Part of a small language model's weights: vocabulary 5441, no biases in attention or MLP.
Each number is 500 + 40 x the weight over the matrix's rms, rounded and kept within 0 to 999. Layers, rows and columns count from 0. Numbers have three digits each.

# layer 10 MLP gate, 704x256, rms 0.044, rows 307-378, columns 128-191
559499462504492447486440508508502526528474474545474530443451581414397541497508483500468527451473470538468427467592557456461544520547432510483476494421543506471465512485461493465479500450432475
482456509459534444528459489493575508473472489511493532469546445546509528484500587452500548517528448513491509553433492521529446516517485516520506477517495492520508493492516505557552512494448486
555449516487554405520454515516488494526437452458478539464537486543529475462473495516556491526460578489498501521498525564493498460497542495424491467437505473509512505490453507495536404509508519
535513544488509471590548579473519481450546476493504438462456505519520466493596509600554488559518506575514467438499492469491463548492431523474460440475599477474547545512473465544468482467499468
491513495405551463497509508507489505422469525465499472473517506560487485518547538480513473525553515495499527469560525521442536549534440462482580547476531416543471513555499415478444546520559476
496477502487541479531497419524494518525489500552527500508550556458483455462499482480439489468492539526569503582567597472544504489497567468456486468514526517457471465481465476535504434507555516
524490457493500500562470504507484447404589506482507525536567534482541526490486463501516477501499490539503518485537453458497545474482503496558483449470513465494545537517536476477547610531542495
542528530489521475476486532405521461509466527461486508523497523478455424511532427440473527524552512507503497528482528445540472533482481524528550483470487487475555533534496499514494543494500449
490469478523491412606521509481404453441505517555534492577477504525568470570466561497560515528546502513540550540504534503513487567495520516479451493526474431448448465479534554490436496567511540
527525556469534486547458451452488493517563506619496444455518490435506448477528472431457503557541456540470452486436542532483501534520503565485503429528508526515465452520504449485537480583524471
484469419549463510517564475490500443495579534528455485413500484503464507476445526538464527415480516449510464509496537471503484527517526569439467558486553520495501525513498484479483557506504510
517528454524560454455486457526496504439505480432451554439513483458555481463439517538446483485516536502532556527541497468559539395487536477473533512531496467494500406441559503581481524422504478
493494476464471544489517438439550477495538523497558556490572552493434558507599530499508552545495476481556570515421462506451492485517472453502540462505479543537465542487545516495472510535507531
464491544495451428505531517499384446448506585507527552476489531494479521501547487498380547480555546532523484542510495542502463526452533554505508483505488458485493471532499472495480495516552538
488452492573455505556514543579450512440504461484505529554497449412610524487454554558477476508434459453461559478501496504496524466440460534431469505565510502507495481503423448539540508473482547
579556448418580512532444515522465501486464499447452511441457550520460448491483542452556467471616519532464495526445478506472533535441534543549512491460525507462544467439456532571504536517430462
574493460541546496569466481470457515431486473475473492577527507438550513532576467557499502533471531466476453571472458517476441483477465481505540509495537549420460501542518515503527537448594531
506404515544484491431491526523523470521455464527474457462439571482458512459495523561471473476448531523545531482501511483514563470467504539467453581512469474526483464421509529474547438497527528
516520405453535439451485492583457504448407503445470461504417446483461505511552491482494488527486458454513419444511457489516504529427440507502536528511470554470511465596490477535493572489494533
498477449462539435599459492507375451466472514538549467575515474437473484588498513536470513450471507442513492435448515470473467526488486511449530443552488506529564466559504551505442552457602568
576451558454427484389564516501465482500481519479431517532531492474415458518470569480505511495544494517505522574520450551484545519476552517502571434511494511429572510534534518474496435436475486
455492514555523540461424511472489483512511464488520383459505517480492498549496482492473482518454542509539566451504504529552525563438473509476500475470510530487570545477494489441458482452495446
502447524517518489492501464493514498424542557495481491538548479455437533499564560497439486430538449540501564419478496476497503524565435509451551502519539473508578498475416480536513513516458615
499420418531543521374482498543516486555465571490498481469531452549494523511478503432508499516449426598473508524415504542452603522516467511489502488467453525514569452437521500515474479465543577
544551484613507468474475563552522459450511456565439528449618547432481573529500520388424496479498451498495472453466454447482455502468398485479486455496573560454454468503461576533545484506463534
518541435499517485537494397545492551515557479471471525512548508585485447484479521419443471552535461490468530544491547511467488480426445451508582440565536522442415434509509486544474552485444444
453468468508467487503592501527566497488460537467523533456509548493480502501461504528424481433469424530485474578479529436504562510514523536519467536587520512464497543548479486542448473483527554
524584532508532476471479539509532555505469511508514478506524524541530554496524521542484509555527495517529503546504440464444504493456422524527538478464540478457483554467522585424463548503500544
449464491486483470500525491469492523450511527502522507464489470518511500508459464477511440553514462491461474438493493547496494525494468527540523506511482454511502489559504527503445565494468509
513480514438490433465560470517463498502524515541471517519446449443433499482498479522467554462503553518478504484513572518473518571537551470465478413511467457473536496467466505531494515479502485
484470425397582448474466478439509450514458470500497520493538490477438456509508475482466489437453462496448437495470557511459504486514491492469564473549531490514583545562512449562463505514515481
570561502507480504433488524466451485398492477497454542407517500531535509534473530582532411492524446536538485559390493552447458535410506562510447510396524441516452489526443476452452498465410458
471449477515477487523546480456504567466545481555489579507562537492489504462509453570497504492584522466526467460570410447502593526547422470468450535464469444540494507543501525532423518531526455
513474478554509449471492580537474402528531464531454498513519440560486561401558490490524507548468517485501562518504549473496458493501502504524536491512511485545479482467468476516538493451530455
475488499572509488584535510544521489385495522444476507525497518489491523511495473534466496568498520492477426493381530562509522502523478525520420446482378420545500498491469521527476409460485444
451486505450577521505437529484470543467518554559533527487521521495508451437507496500524541516505551562488522516416511483480516465507489459471556469462523533521521518528479463485459477502518505
545510512403545500499487498535511487462479510476474555560475486500481482514496503451530468491528521523504468512529489538482478561484513485493510435538519496509527564531505556495532445456492512
599510501462449496495534456446466490474497490504512458493458525424486498568503453488543489442523584470477491526454516528544530446511514497538498518480500530520503510582436553510513552482434525
535548509524473505482510544430446523537528466539528471451516514506444545474562535486511406514436564536540476505495503491430486463532547554459419421530463469517472493501486477522491460440548521
581504479468514481424544491500505472462530499556426520541476507472564556514534535429498507516499463486577501509430519511524526519513544608450491455515514508523411506521526497528549546518526520
445410516479489524486477522523502483494525515507606455500512433481450529446525451555503457521523507544472415526545578454524459519486422527525507600491475481562476461505476455579506471550490477
526567451490453507449452539473558530567491519542499484482548529490443470458527485578540505489426465503485517581571529510555507503563440419434550528591539495442512387507533545540450434496454518
503553487489552483515506501497471516392583532487514459500452513500530494525523484557495522544571485532510488483469531554525525491472449504485507503508565525464590514450526501483465533544497444
481509489544513511503492533508459483460519531494495565505534549492521501490517427458525565544578465445518520520429456443498555489471480497469502522469473486454509476578532537582507474537514524
466498410558568489546446441476503519461546479444416507565516528477470471571552451484449540516493589498519505551488537497483544568562470461490548522568476509535451505494557556487548574517501484
447496390494545554513468543434538437493467449485536511465513554561478481460528451492438495507556508555566378529529465491492473571460510475491516502467490481560494461529545514483549508485470473
478486528436463508442470464492467516496531512458454506537550530466521441579497444484474447458555487555518524479455479515536453511441497491551537520520525479442500494508457481506470468570518481
521561504535473467552526468518536433497488587522485557504473521487516475451505581449494464504543474490528486507448478533537471507479448461465451554488558501472498500481503451506508505586477531
516521502459537498552524486527497514443504523528475491591540534476525541501566557477506472487527539499531515483508413520456517496549437470446482466500503492470496451475407451535467452499509549
462430495426539486465534518511494500477497580480500458499485529518525452510511566538561475528506494468536508589487496472434493499535516509519493520482449566548452505555551431537507434507558492
601524463471557527531529515515452579467512576518424499539483461512555511500425497580531497524503505512474552436497542494487481553446464572486550470482548515552530476553467483547483425540494480
482528479475531451492454489501436475568490461524465497465576539579477499574514551455509490415544404524504502561427486498507514471490475416429484449509496556506450458491528524548497522507546494
495395448572542522525517515487470493537459492497519509493491450471490422519457562438582543496532498504462500499444446466483463475469494467488479519510491469571469430499448486564452528545468511
529525561501512501521490535491472518551552475556514496590635515535554478509618525559572459527522573570538521497502475528577514538524535473456531536563524489416410505490533560544465495435499482
475481496543484499480514490523447464470544469560447524523528412499497445481479498510497491457499455523512550525571537545426489476499478486492544495451563544483470483509476497562573417529497503
560553474526508560482553484533435489509547543548453517463542457537425476446468570507507506531568512577431563577570497528548541562479475547573474462520477567465449545502504490439519509550528419
519510475479491485561547496512467514484547450501513494486480558511492511501564497495523540462554519538500549472405513481503502447534518501450479516531455505463559456483514553535484442436522526
513525502449494443479468455441428502430439498427535583510540487498486563471507531515559551506483533473537460510488454554443525501551589560522484516460449463498506544448542428456520554507454582
509499533581524538528461480480486516475587486499542502483506535465497490552569421503506458488493502477507516508490515474491518516500488478461546492462433428536505458570510484528513543499487534
435536464469502481584508522513477552480472507536512527481492449469488557490542459496453468500501553553526556523492456443530479474464544510480440508467537506526465485508536494498467486519503473
476505509456519538543471462467476455468496483590521543511509512519449433487534499523517564489507419558474451472517591437441528483529524453503491585526495521545482489466492485509486526508487503
455495510502554492489480477428481526522540547489517512523450512452431518570463576574508413553509467510509505412541537543502577488491499521522514485541432576470503554477536490464425447443496468
456611518444583534477488497482452441502433570464438474471568477485503489424580474509520516441565520468543489460500396449467442543553458509509513492536448477460498472547492438566571502497528533
507457443534571450488547466584382409549422495467461428563560501488504426511487465501476516474519459516443523430502544501515471496494485577489484494482481449486543461461462520514569475508483534
511473529450539442507471492543514496528535447556369566498490525545449518562476525554533538491497507399460549489451462435536560462512531487482544515540486529584547514494495554477425460388492443
526454442479498514425439605427522476543466422474533559524498559520430517537505490449517500483524501508510424581528517479519490547538502460455537534465537525572363554486480453513490447511441430
405535440516555503471539491449404444532479488417437532530509511433544539526573432502517559533449418489516516485579483446483556445486495528482503568514454491483527467478522472520508467448492508
482495442520498571465413526457468536473481458490518449555477466500538523498511420573492513530497575465450499584432501516478490494435461574528521438523575448491491524477487518453580546465527550
534502524570469457471408529533486498470542515566498482452594512478500539505499529541513454566520545528539488485480476462462461547456448507569538551480537514518513489491485518545512485564503467
520604485504517556495512533527475468471432538454520492485442486490545449515459539473562522510495486571464451518567436502512464493498531514466488460438490473488495544470475466585559497508445590
432460501467537531457526473517456502369468413477552522504521498492496496524450515532473508560558453484414487510514509408508533548450444563482464524445456440502567555423496432474499474443495450
461506521395478460501476496464507524480516508460507519521525521513493548549497481574491430586522528533560488474487483576499504501468433498551496446541490473484540529522537523476517458469541539
# layer 10 MLP up, 704x256, rms 0.0417, rows 307-377, columns 128-191
488509492473445525528476467547454436544491520501433534494382485480498493449555478515438510488426564513532495506451489512564528437470460525539471503500531501487530436489508513484520503484472486
529516476488603523496475516506470530470556526484509547495550512532462473513473490527482446493452530520482550483504467527508536526533521508493629522454411531472524522622474503484484483469507463
472517468543563496463485527443488461505482491557510600452529496432507484462501522544469513487563552445497505461500511500450494602460532460516543507492476558496555435445497543481538475544507470
547534551463508510466502471520488433543557479555495498507498572568528520520508519461475534458494495454488486419506517489462568488531518448462507473492483543524489475530444515496456517508515513
469545543460449495463549463543501536489504468449509487519498505538561470512479558495501466474510437488501471570469498480447574411545489450452484510478520412545461474492490498416463498427471506
509539422473532464523525547562480571484556443473535419455424417449527490483460539467523569484473534531502568481498510431509497434452517473467445510449524389463506488477449483540497561482517477
450474559492503452445475458459554502520482532455460519502568475457521519554441538572478502482467519478497543449525494442534486555589517452530557520540500544503508489519571491541504511465502489
499505526552445499449459512536456541549546465523502474452497494462522427519486502524531447465483499479524500538559504569511487571505577545587500486522451506484467485475488409460504481521483559
484534516464484499602519441483482516469468517474481470495546476542463460487558445600554577509539440518540502498479549480440469494421460494419595499491487492602587463521507500527438494492498559
501503489507426541494579537497600562470543445509558500495498550524469443530563473450534532456442482479508484532535550504452462511500494515556508496489561500476486467504501474498553443462423463
535483473516573522472457553526506495441417554483510520505498474551551446456478460540489472456451472476480543487563516503532465533562486495474466467400494487536462427518534472544531542447495557
450548474490517568459522478523434472455433498514566527512507554477533462495489467452500575566529493448511507546471485507465497476508555558510526419491548506514516521518592427496484490498464485
488488435539539506484499444460473470500455540489437486447478494521464481461521526501576469515497520515478433473533457529445590512542544526543493529489479574461446465530529540517518450456536471
524504504510503473487560497561532532548524527545524510541553492492562523519527454491524540534504522535522514487514476480470542492543464466491509528506455500456413457474487471544552568419551475
521522578458441438448518480504480502518470495422490494446567524464502524520572516480444562453472398522446481455529487569517499458462494583579504435474495466482516483495505496596459514442482428
431409473526508402425454472506562489544483483481497532508416503467499560517465505577527463496597496508496467526479540483443553579554513505463482512490575507558492481412452470534597533585523583
594495469489458451482600458513452493468513510545489517514319506488520533518455438499462550623486501449456563493457484503505483535426457491565389544490462522466529438448418532525539466502494462
463435530518489484497470520441520510551448483530469440500522545416495532488534500560503535509521474519515556504509467451493512519592522565487541478500526501485515480515510538485469513466602504
531497479498533476575436495511484455462489531524484524517490484512407460449514477528426525526516524502506512500477436598494494499468504462488498531522499522549503464465478507440501544531497539
485514516446457431492470519493552525488560538555456490479464459456412506501490522423486489437523557507565441430502520463547563479491500421522496533502529512503521554536536479466487429529536485
579475478424495482501472605497507563475470539489417551549456433502504451519448548518419450477500542497504470533450485500516465601454501486516519508525447476518487492539521496526468539501570472
534447499522500507487562479464546532505517470485564488506497500419516506540567531588480437452507505527516501475444496493513483488550517515470556534510475486506513509482494607551515485474580416
480452495532506470427548513476589472455544512595468523542508507463556426499479512460444465507520528542539473500489455528473463455533592502459438476539570601499512596519536505454512564552590461
513473480493505493556468514505449466431549550446485535503545496538494543563537488501502490590429499470484482511524558466496513505552462452474495492580456468470480559528582434484513551492490510
523501527484527536604549540482488448449388492533501504460514482533536475464520498458544508507566527459495511451545548524497471393512511488482527510422465554566457482525521520479542480458484572
576581462524521519488525460532481549453563490462423524486518560524507545488416441472466533493476554562555509473501511518558502396517423555443502499487458460537511507502582540497415496514522560
583474500475477532481483491443447450589529464485439512582437567464510522498535437507569496464474485483539429547519505499439532502532483522480518447521468505458508582524502518542474498550528459
557559471477433486527505520471506562552528490517545525487541500479514503482547448468463421493493461547513561532573445514476510486541499514496495565467538523537528433564438485447480451467427466
443521518507501529518551493511524519471447501490438476492440491485521446455521490558482426542506523499524548490528540530491560491443462586479477544544535530477546507545528543516501556477529515
500503481519476494532427483513492536478458578565444547520540451481495452510559421499487522512460494519531546517506524514533529469550527536452474506506541590536555494512442419517506504580559568
509569455496476531445474477480487490515529502438521482468424493510520448477523516476552462526616514450524446452563486427517496587511524486564497455477500508460482491539423526491513448559568515
490585521466449479585507450491446449548477492531488490490517559510459524483530496515510485559505545469553561394506427470506367544498507557500440493381505408541586514487458544521555412527447528
529493491563482530538584481492517496505525496536578560570551453465482522494570505470455490504562455519485465573451383503527438506525512511489523482495581524445471488411525465457489442518469438
493496458518495559504471479549568506522498564465478495499511530504480469457468440541445476494470500524486537557540499542466523564482430460508500506467392511518454516471512529479496541444527496
468496443430496481491538534486434443427511446545523438496500566504489497523610517440495511524486476410490496470408545516555446485544518467481500492397483494547463472511511496522483480527501524
443489440544385513500512395475485521499501515492496519502435527534497490481481521491525461482477494469537525490488444510445548484518523487493471520465521518550508479512421525520521489568556554
501526552474505511521503496442503492515485538488482467478596479467443559450515462465493446514531558482480459448521481497473505513521510475538549453564453501516512507594529546507491515543568514
535519530498486401509478541435483518471526574496532442486556514563465483516476460524527437511542570490529455540504555481443486499472535507477459490527529524450579508501508497451541548452520553
496507524458434502500439475410526495503464466521483456460556480495527482466392557453535553483527461485562520551480552506500491510445432478556501470499585498538453481446525484508471611438442476
473539486500456575507527530510519514484568526470513573496415539461560484490536470408467397544535562451435532538390537510483583513482503472494542518509516523417523512501473516482507478463496553
465454464567516536509506560426554538486509417465509548546523480451493474562485441487506508493477514487574544571478539472484409470498437548419498526502573495468491478521492545568505470485506505
508585544484531460428528512568480541472470508529513462483494489474478445522477542453503430467626517471542480472547524453454468456460522433491510526507512471530540459523562480589479501457531486
486543531519564457659501534519432551572490511535484499512538488489504557441543515538452502534513506448468523487437502462489564544505466540478511457488488506502462543477566552463521522481502527
527472502458482499566464482504416515468512527490420449459451570477562500475366541570601454510486496571538461506508487533543482479439507445482530468437568458484580454544442553510547513527542542
381492494456552468591497422570485430474525520487537569487555514510439482493473561478446389490497569473455468491524486537538535561450544514463493471536450577482471504564469488494513496529629483
483503495517508518459535518509503469503506474513520557468505537563528469486463487499487507508499520508520539435416494506535490458480459489539477418479535495494468511449565548529513520479540529
513516529493490441465512543502528468552489493495451509493443535515501485516508533518570571552483472573503529483483441502523460425512511497499513509521524525491545529480539488516521581510500499
438451526505538511467455511495520530454560486460487446492506456538473467524480512513509506468504530550398480451498469519528509523528485518511434449555460494501519453450509498472467531505450543
525528523553543513520500429499474460514449496520533539461562474480531456526488486510533495565467496511518486499517522550534570440534526499499536549545490528536481530492550473447457470448515502
489470553566579451551545555514497522451524521514564516502469491479516549470508530541529554473472518486539552499535518498459591543460455555498458509604498435473544506532455470443508546444440447
546496494528531427530512579511510463546512523531559463460564512530486472462422493521533493503445429507499480448540470529502492502452473490571436485509444487472501460465467511454546503501494495
465527423465497507510461470520453516530501494459584510380554458512511408581516524461473573494505523519525512572481492592485525505475524458567499497435501492470473529426453459405560511515519449
547495472553576500538529518489460531502511464496556510414489408445442524547559487472534415442463465557486553561468538479542489551505472540486504525534434510552504489464513519484478468531405507
485537448562474475532473566460542533448540495463449557513540457544498500545423518504482472508518447489548451616601417443572439490447532574516529529477533477489511535469478492540552524465451519
487437444521538622438536443424468528611487468507531504549530536531539414450512502520500443435468488432442540538503461540448522483539476556499482548519538485569481426480485512544472503522500572
502519531573539469525502530541535531465436498593470472506486477469542460503516542416497532528442496510394565491529514443550514468478561425540448553386511460542498525548527450488530583524483594
462528577488463504493490453481458495473513569506490563524418507529445494488495479499476523527474445547553473531452453523472470581483458528535548545455488516459502561551529440478461505536540544
472564473545532459483492515463488447558447513458486512458509552534480492464541414500443458455528466508491469535520481521509490492495542492456440571518518457482503529480501481495482509505502480
601545453528432517517488501512489473513530542461529500479546528519495535487421520495505476512581507546515520523492493479490435547545542495544556543527525516496507412532550487475525446502506445
548430461499491498535515491495499515491484454517482494436485387430493524500518584491528510503452423529493456424471502585458546517422548498535542462459517482466480440481551478421514517490446510
522489498517557404563524476493487493543567572479494490508581501488565473467499465524448524515499476462470511402593522480489466555477549455454521506549432472535516501531489432537521476484518500
440432478505465517454438520550450475523424550454469498503424460485469551477443516528497478489445542411480533504486412487453525543409492474432567483510466558477530512482535516478478535540558498
535470450478537513514495475501442489521542505480490486509513438582538483471520509548432491477521513529517548519514482516468436508469539530458387494459557600522487464483500575530565530395481513
492481482471482503493448467482534552479552509442473509520536459518493486494525442461483565446459450518494471503516477452443511516511560498582496443559499565497469555512505543502452522547590513
421531504508480517506516524426588511488526516536504479448551496472502519525480525460493462421545483509546501527515496508487472416521529533538501562575511558500464500517585510532518419514492522
471502495449534530440519509504492469526567565480551510588530431455499480498481470528501445540474570433507517493550542525540516488527558481494442398549523540493537491525542521505481445439548586
457492581503475500529477465550467528563513539569497503517504505559477532485467429486494503535540537502481471430484514449500550458510461496486501441501532403551532530468494481505445509483501465
557390427499521462394502585492507474542441478526456542537459497418437505591518530477521457509458489465527408512557527527546439453543503532436468564497479496451512555529451513549511419485434520
482430475420490548458446520524484464466482544502542505460431545502537526522442546559426491571490554555519457520467460490529544456509509479498445570496481544469447554528480518429532497537561509
502459493523483488496551434564498454391474435489477523540500466458517524546471518580555539450529510440510425513521517489450501513489508473535491529517463480439461522520494532545544521554528473
527492502477446472505453547449511444592549541527461471499619441533470505503463510448610443452463492539483466448476607530491567500530586465510484526473553524452491528511516470501508513545496485
# layer 10 MLP down (transposed), 704x256, rms 0.0428, rows 307-377, columns 128-191
484443565526517492511540598465542527503558461494527538497384557498559475469545496524507481527545514489451445509533428465492462557494552453522510455542490503458573489482469473464455516508552556
522549566482427576633482478462502546500484544505524537407450531501513490530461560447459614506528525461495523462468509578540470450536433499526582463512504592504513426565624508453469525528527472
503500561458490495554513487451506552534453541565572491457523555520487430485463514528479480480461507541545429476522521489492605514521502486575475514468444503486402533437489511551519439543491576
527455555528500503505521444544447467505469518539487502475472516534564450549423525468437552468499510436472539576539488557534517437493556519550435539479510525477469495529487490477582501502435520
438517480518462409469558461465430557542508493535519462447525527493530519538471600513466472441495517528459499552458468576475444489431504470481398461532496473530556442479455580428443414514450489
512492433508495500482485448554537504479446481493502576595483472513539537528513503437494516516493495499477399491512573520481494466481460467426443538629532485529494566465502372518422460504520539
430465510507525540439485496524542525560560488487492512517456509523503503557493519487613483546547538457462500454567497502480603486511517529503544517522494511537557457471443476509497428485428438
482504523532406490484567546544450517488621524545506422503419477505494542542506468528487467440408484525486487489455485473553552448470506508474519429517493467427531493504492458508548524574510521
529537487471480512540573526523512515493522516472426526520567403499450476489489542483532482534436544509514502434473498480465472481417505533537527479499486505524407506481547521526435524502457563
546495487468534479476536457489456491531514502515522451443631481491559438541499480475483481524442451534536462477511491531560486566522467485542492456467461549539462460475476536584542538506446530
519498453493457493492521519407519467457485470484469505508457489421538504470491449542512455512461479465444498459575478502482456481515488507502564463467472492562488495404462461543504559490506516
593530525491517490430514501474500481528400522537483547476484468530534467519431527466474526551538468509543425500566542460490581562551508534524436437501497490508546543534455490493428447458526497
533446519521498506541538533476550530385480539425465547553466494477457557477485510472506556477430447483542518545454453536513572514525433423523511533517534451539509508471472480559375509455461523
482505500516535433508571503509502443377508545611455455485585495452532525489517466479439488548456515445567507481520501508547530529471512534471526450486521511463448526516489561506481488389495520
490405368497486452505468508504504479456481511502470504507572497395503466528529465499575488499499540461515501455535524504588451545485522501478493457490522493516548514429470473519509510463563526
524408549500494423499503517476506487460576498542497543500473427503510601512516468426510450481484484550493499501541515489546521473566481469494453592480480496481369514557455477498498547530557497
577459551605487515476482554550503524498565431498493463472505511467510458484475407468512465444503516471526558438454497453552456520489488475499495497543545568487529408448532470479500478462496518
490460523492502533502526461499501593529527501480480498518388534439518557463517479559547537497538450462462518535508558401511465507483516543570479445510521530494469482505471512560531479577521557
505452517458456470545450507479448539423565520435444470542440492505485592517496505510505530545564502440499518484546435467555512481428486520487483513523509488590533490477540534425434537514464570
517535551383510477505494561437494567459460452585446524514571470507430443507544456509544535496612546440511467510518481495501465438491485427504583431481449536597430548500483590502469466474470473
496484483546516525537542518487441519524405474504484527488538524423544523578543462555462481449540503494506515588460492485443456514446486516537478499573456530470563498501450463452521447510546478
507543526481406564460449470537557491525500475526462511523396434598557455467470512482491493537455538497484487580476487530459524486533523415577476532561497457533349452516478563444521526472551436
483511473570501475528448511520519461421499490549512443576447464515436491441449519437464466482516542447544482593495447448491498452456470519461555422496500499515610524477480585508495508443583487
517474448533453514513486512477549476519502475470501491483600424532486505524543441584558474501441474542511492461523510519477578453430516512477420478446544494472601492486497478548544471572413604
525497645480478505549626572518506493449427451552477545506707478439513418445566528550516476388500497473494541485582496547508529448508481471532495513485476483533522556463472485480513523514458552
490513472495501447477540480531499511450523516483479421432576499495453475460474500531557520454526525522534417502422430526500469437493505486455573524505502454469406498522547507452466529492491512
472484502542449430540513573534496580462435478519492523447462457485524505389513549493467516547554529547526436493467550508573438466474566455477462455537489522531577525525488548474462521526570545
517533557461497510516451511530442535500516545442569491451428530528523446502474608537469500457504485443561469485492476490472520572491510575402490459483457509509489468595497481445498473528505478
478515504396495467526494515491461528497498467473492490472433508483468561502492508472498539500443482503442477434512430427503499512501505475517506430505504417499447454472546430521535479496522483
466509498576503504548514483480511588415468567546501413470515451447474492457530487454459498443463456500442508464464548548441497476578461536522515457460564490529550506504460525454528532565491491
463582432530427531482562497539479546543494532489548519480497472556445505485531493559471455497522553460543463447542476472546461505522527503480520473477463485472559445438444475488519425523464543
457453485588482492528488484583466529486461543489494471485387429455448517451498514556513649504496544478442488462574551460525519580553566472448522501456475524488577412497490553516533435461512459
522531531553489496492583452457431573447505484527515510545544457510489511542502449560506521399505468474485514542517501457475547486535554453502479543444583478504506554482607525508520456465456491
508512527477484468485473550509549472484572441491497470501468576547451465476511548521531460498443473519512529493487449470603541506485519512510487528490449470544518541456461497457533485500564468
474456447431441480475487440509483522443481536513471425477417557479555548495525482537495477456484554538440490537445552473534535472496558547495526474458504500549540473458483485498422562556552500
552466526482512508456511451401494488551387449500536458480428463474414544462479453513545540476476423466472492501568492455509467491543453482579569532484516478471552419520415475511452557509549466
547511556543517530533524523538522562495456506502486557463294538500518545441535477518481476465473554507463485473440476497450517439423464541563492458548469471509537513528454462532471463539544489
487507610492481471526555506464514511464526496526483516467407530603567476481525513489504477557532437490505438424460580444488477488490446445544460519531470429545592581560507464451577473469460493
494495505503516527509478529487460500507517466457480517536545486530542507491596576504474560604558494432467473510396563474481435418514546509534383416481515540445453416514567588500484508493492521
454527546485506497453541555411548500460523504439447512554573440522524514486553522465478539526515505495452493483489556473489513544485461553503462472488471505493607516453554507477428484553518450
498494516535490495477507535492565591444528490510555435510487497487439568570499441546481523478532484499519539556409542449472506512517420536530482489480535446514538432572491547486463511503529445
493550445491565559499459440594471538503473518501505555453517477548466514516495513564467450530538590478498508492503517418531517476493491563477542488452546474553414422612575452512492518460550485
501541477553535476534484454537552461589485498524565478577668539466474472454471484547519459503488490432449535389475513489493589498538430506524457453543531439499497557440608474492510456453532559
496495566547542431419450546522541503436482503445534527510430490519462531487492485492517476575449553583511517474516585468506429497530473471524460521477475492495542467562482429455475473464452460
524522457524488551508523508465468494563492495489467527502492442510491507485466532542510487488515506568495501532473485528474440466516421467529466526530421439452486496524433433425518480499576457
488476533509505484506451477511478588493525489417502487510540534455496519498503505481556473505541481546446495567529489470449538468506473580452513473514470511406451482554461490519495458482523484
464498503459475506486421509508475409532515476446503583586458512499563537512445505482550482433518517489520478473488517451560480441582509411510494484588529477513543534518521456568483473504509546
592532454511518484517493576507527503470529483558503513435568501592490445536543491541453501486535520504491518535471502444521485493477521468479530521472483553533583566487515548558527547464425572
497539545503500447400450503497547469511491490562514532448535487443567491552514502518448541493438484491523455487477504494498553456490511496574553450486521523528584550517492528462445497521459476
436552527549564497503493518484500542478457481474475534459555424530437547474440497534471519492539455580476461516440489502502501582417509473554497523516509473454380487450459512458498500457470542
485556474514500457434506471514459517505521605479506394519518434549521443515511463498492359505480553483523488524529484524429536528382485440525450431471514604537532520474482526492479485482634583
458500497426511518455500509462470492540498408468423561546558490511480501537482510467446500468497547488471447548543513437520507581545460436476517526476420533495455495469450477500480497518509518
458442450548493518506544482514507495562504455580461488429492479500489475494515468561523497475508466454472498543458501496489479429470534523443497490499490486452564541494520519528466516491429532
575518406575483517506516545456544537533563458580455526542533465483483538489535485558452437610503483503507565482465482482484469560518479548480455527471515430460527553504496517524519497558476500
506512495472532522415459530507547523493497518528533510482360501437564502449463386564507426465509543512488560526519542516387528496532474551514562589436485529473416533481472545525475462487548537
504508544474544521571463564505462505488518495553506504511624396479503520581601545529532482511492521482471503484546499499524490502480397424480432530506471456471495545543538513473502457535454515
463569514521569459512489537462478519531417499528471493477549452533551507486496495472423570547537483460563467478495474482494549525439459614415590473477516536469496459496447561513475429543447472
553500506413494494489576582524530567503415538478442514514590451514419520508482515515517564435502509516481540489518489508498448527491502462523544491413502433524535506449479465503448584523471548
472544543477472475537494532514437528487541516547549439511529446500498491524555462489506507441518511448522536424505448485439567498480461528478508506497505497527472539544529472461605521498547489
489497561521436519542470545540430563519557504486525540591434528470496509454535479478413533494463440514504472534479418494528504551486521464549480596491448468472444443445499488465468536479524465
532510494500522497582575530476514529505449486533499473543530532595462507493510538559553453479477532603483492489494543520491520456505510497401506497505474547505513514506459448525465504463585512
447501467489502490478436548463514552608503469472450499485537559453490472538506514468548460465593484449499419417476501566539540522460528553502528515487490437468593565609488497502464548532561493
529525534486443590585521480511523429544430528535480484553536530503496452493559482534545505536496481462467525455516472533517504456450431498536497529518519491522621471475504488461510417477463524
489533468561544521505595465515458438517430545503488521517627492494547413515494484516498537438530513540458542544500461520478434524475485533543549516462462475466444513454467526475506489511487479
487542475521513543532525484531495532423485532492601530488513496498475532482466514461529542548588421487518451523530491550517492468491510513497506478518473536638616449561494540517513480523464501
436430483414508523497558506486548492503455511482506407443577436513453486526411433457427412508502476493503524480474467499469497485493507491477443444503519564504519539532495509448473419439474506
567524515418483501504541467445596559506524505523485424423559524530377511505538540549447494492517446546496473494489515583510462512526502502435474434461487561507436488497574540516508561483557446
551429465525518524399513526538477541581484499472523505574436527517525548533564566508483508532471534458525494575499567531504523540515509500467485455508550531517488513479464449503480433516471464
498473530526498500493517439499473555491462539532489468565405499494487487436461566429453515525589515532470512552527495533465488629441512472524468488461471501523576485471465455424539463540524554
440525491538533571520544543457498431533518482512496565473420463510479513527498496533501485580529483597470541548511435479560471459553478505505463473546453529491378523464460518543543519469463634
461451486560483519512477450576510542525485479462539530502568526539482535539512563476526561611488478446568529456475514567508495537516491520438536481457502535436437520472548528456568530536518484